Part of a small language model's weights: rotary positions.
Each number is 128 + 24 x the weight over its row's rms, rounded and kept within 0 to 255. Layers, rows and columns count from 0. Numbers have three digits each. The size before them is the row's rms in percent of the matrix's.

# layer 2 attention value, 64x64, rms 0.135, rows 0-63, columns 32-63
099:083074122143128114088106143103156111099149139141135138126107153134192172135132120119138112069147
107:102112135136110178150119102110139129156154085088089160130110129104121161128145106138158132142123
116:116115159162137129146118135134159161145114095098109123113114098115123170116147093142057120101124
110:135156098134135108111156144157126120170159135136142091093161137121101139117154130121154119145118
108:095134108094119118114146150133164140123158099146152157144155087083132132137119103162143121155156
097:157117142077133096162187106142139130149119160122114099160138072125119109142124121141133136146147
106:093084154129134148167123101142158141135129080110144145118101109109135103124145132167100166126156
097:087089177151148130093133111102144152120113139169141160152153074138129144109147164158112162098121
104:121161179127085101118142155131115138122107142159169112131166078132171099134093110147114137146122
110:127172124136134149128141100123136109133114082116101100146112090143140133130145118104095125133122
102:150135108114125114090150154104144162127129110130158100143130146134125072146139141106133134073153
110:103130095151113117089113134110125116129143132129142122137125212140147151129088133128106112105097
106:093118078161163151107140115137140127181145089153128150126150140101121144110162148144154108138119
092:150150180147137123120141111100117126145121085149115131124127069185121122112112096149109102127100
093:101106097142115095109096142168151149106171148116157108137137161107102124154095163117129108111117
111:118127087129123137098113111106105133096097126109146132153110151156110094134134117145136157168101
089:156125117129108138123161114144137110089087124115118067115088119116139090137165116095105157089123
101:156154162109139124169193122133132084182117112123129126148125081096094132102153107140126075163121
081:146146140150116154146125153114151140098134124117099085151129078127157157158105096134089126147096
093:103102085147133134108145108103099113112167130106127130148133119108056127132125116156157109156146
100:133148181115111150162159128139145145121135109129120137107109046109103120144146088125166158125125
104:092087092133121148122124157154132156159204150137154128101146162107144147126093109132123127135108
099:133137185162104134108121134134113141112094160148128110135147110135176161123124151129106132087139
103:131070124159156139091154108100143136102121112174107160127097183157102111127137124084101151105119
099:121139095156169078078129159114137116106142127145122100146164113132147087136110138105103157124100
108:143148155111102148130104128129121111144075189146160140146150100156206130126151158149147109113158
104:160148126100119091135113159106104107121086136144147140167159157147132066125122165122125157076119
106:145099148097113126133189101113153138095091100148117121146104093142112109154133081143155180152125
099:113122092183113159100166117097109162149131135136132148139116116118088139146113081107134104135097
106:124121118096150076140107142117118157117106174099134126161101155172155150146108136118103136115107
098:118092144153131141114150121132093171108184143154115121107140166118146141113112111105094103126098
111:142131093151103120117117115104108106100144116126132095108112203134105105134107116080155113127098
089:167135081152136091147139105107141130109134133151126106113127132161145159138114111103119145104126
099:141128137127122133130105168120115134129144132116124136172101124103168103147127148155160141102143
097:124127147086090149148127159134152133112135163125136177141094176095140111127149182154163139130154
099:136139100132118106107150119144149105130124086137125103135145133118113150144173163137114109156130
106:097118141090102161113142114115131136151142100088173140141136168108129112121165125141128160206107
090:107190165126112132113107144143150163061106121143095132168141094149166111155116123097142145102161
089:143117117124116115154136130111114135092096141140112138119120161052136097125156146118099126145122
101:109079132148091112167132141136129121148122169133129185136143131109122184102146100105145132126134
093:102110088114113121120079133114155115147088130076172113127124085145134132138121103144135139087097
093:124137115137148141090152144144128129133118067150133087128179106148137149131111108103099110090118
086:120156105144102142134087153114158126067128154111118128168128170157146114139145168152134096099107
107:165171125121140099112141157148081127129107129105119116130075148137118081131100144173137107182117
102:140120121146123131094134097143123129146131074137152130098174089131093157108115058119135150145128
104:101098165101129115172087108113145094101142199151116145135139128097137125124160115089144160162154
088:119163151126103132176146118140133148119125159137138112076133126103146125139124135121145091101163
091:173149112098129138104169122093143125104086185141121127119138118169119125143093102110174119108138
101:120157168091135098140139129107096180101108148112132092127119117100089066118146173123099137136137
101:117181117149153129158124115106112121102097133141129126111133131077125116131116139146161102171109
088:152139123147120137123120138129120111101156102109109118105118107143081106135147130131078077122135
099:143169075118133171095132126150129158116099105124114094122114106142094077155101120129169134163113
096:118099106122168177149128093130141111132108159184098154124127115168143119151088109089152164142127
108:178111117088123147136124126155091120180142155164097158113121096141152136141119091112136122064115
108:114136125078167143173126097112127122110086136164138156084122117142097119124115136123098165136126
093:136119157103125123152145122107105109120131161189138126074135099152152110154148077110139129147168
103:116106134131133173132135082129151112156077133144138110077143152144089099134143090137155160179120
102:138080100132114138135102088141119081106105161115164126141104112096108156130133104140124155144115
108:103129123129107135118123107110143143143107087147148090109137171102115104136148141152053148151110
084:139139081124148112162124151142093104156120128161139137173104179138141142118165108161127132162124
099:098151132107145158135092164135131153099103146127144147113145126112144103151147173101186149108147
094:162081105132127106139106127154136180090128105168108134120152110171126128137088138133136131069102
097:163107139146098087147123126136103132140130158172123120107124165083155101144137139126117127138145
096:118147094109129136147099137078103083160120181149151122081089124132165156119140163103143148129142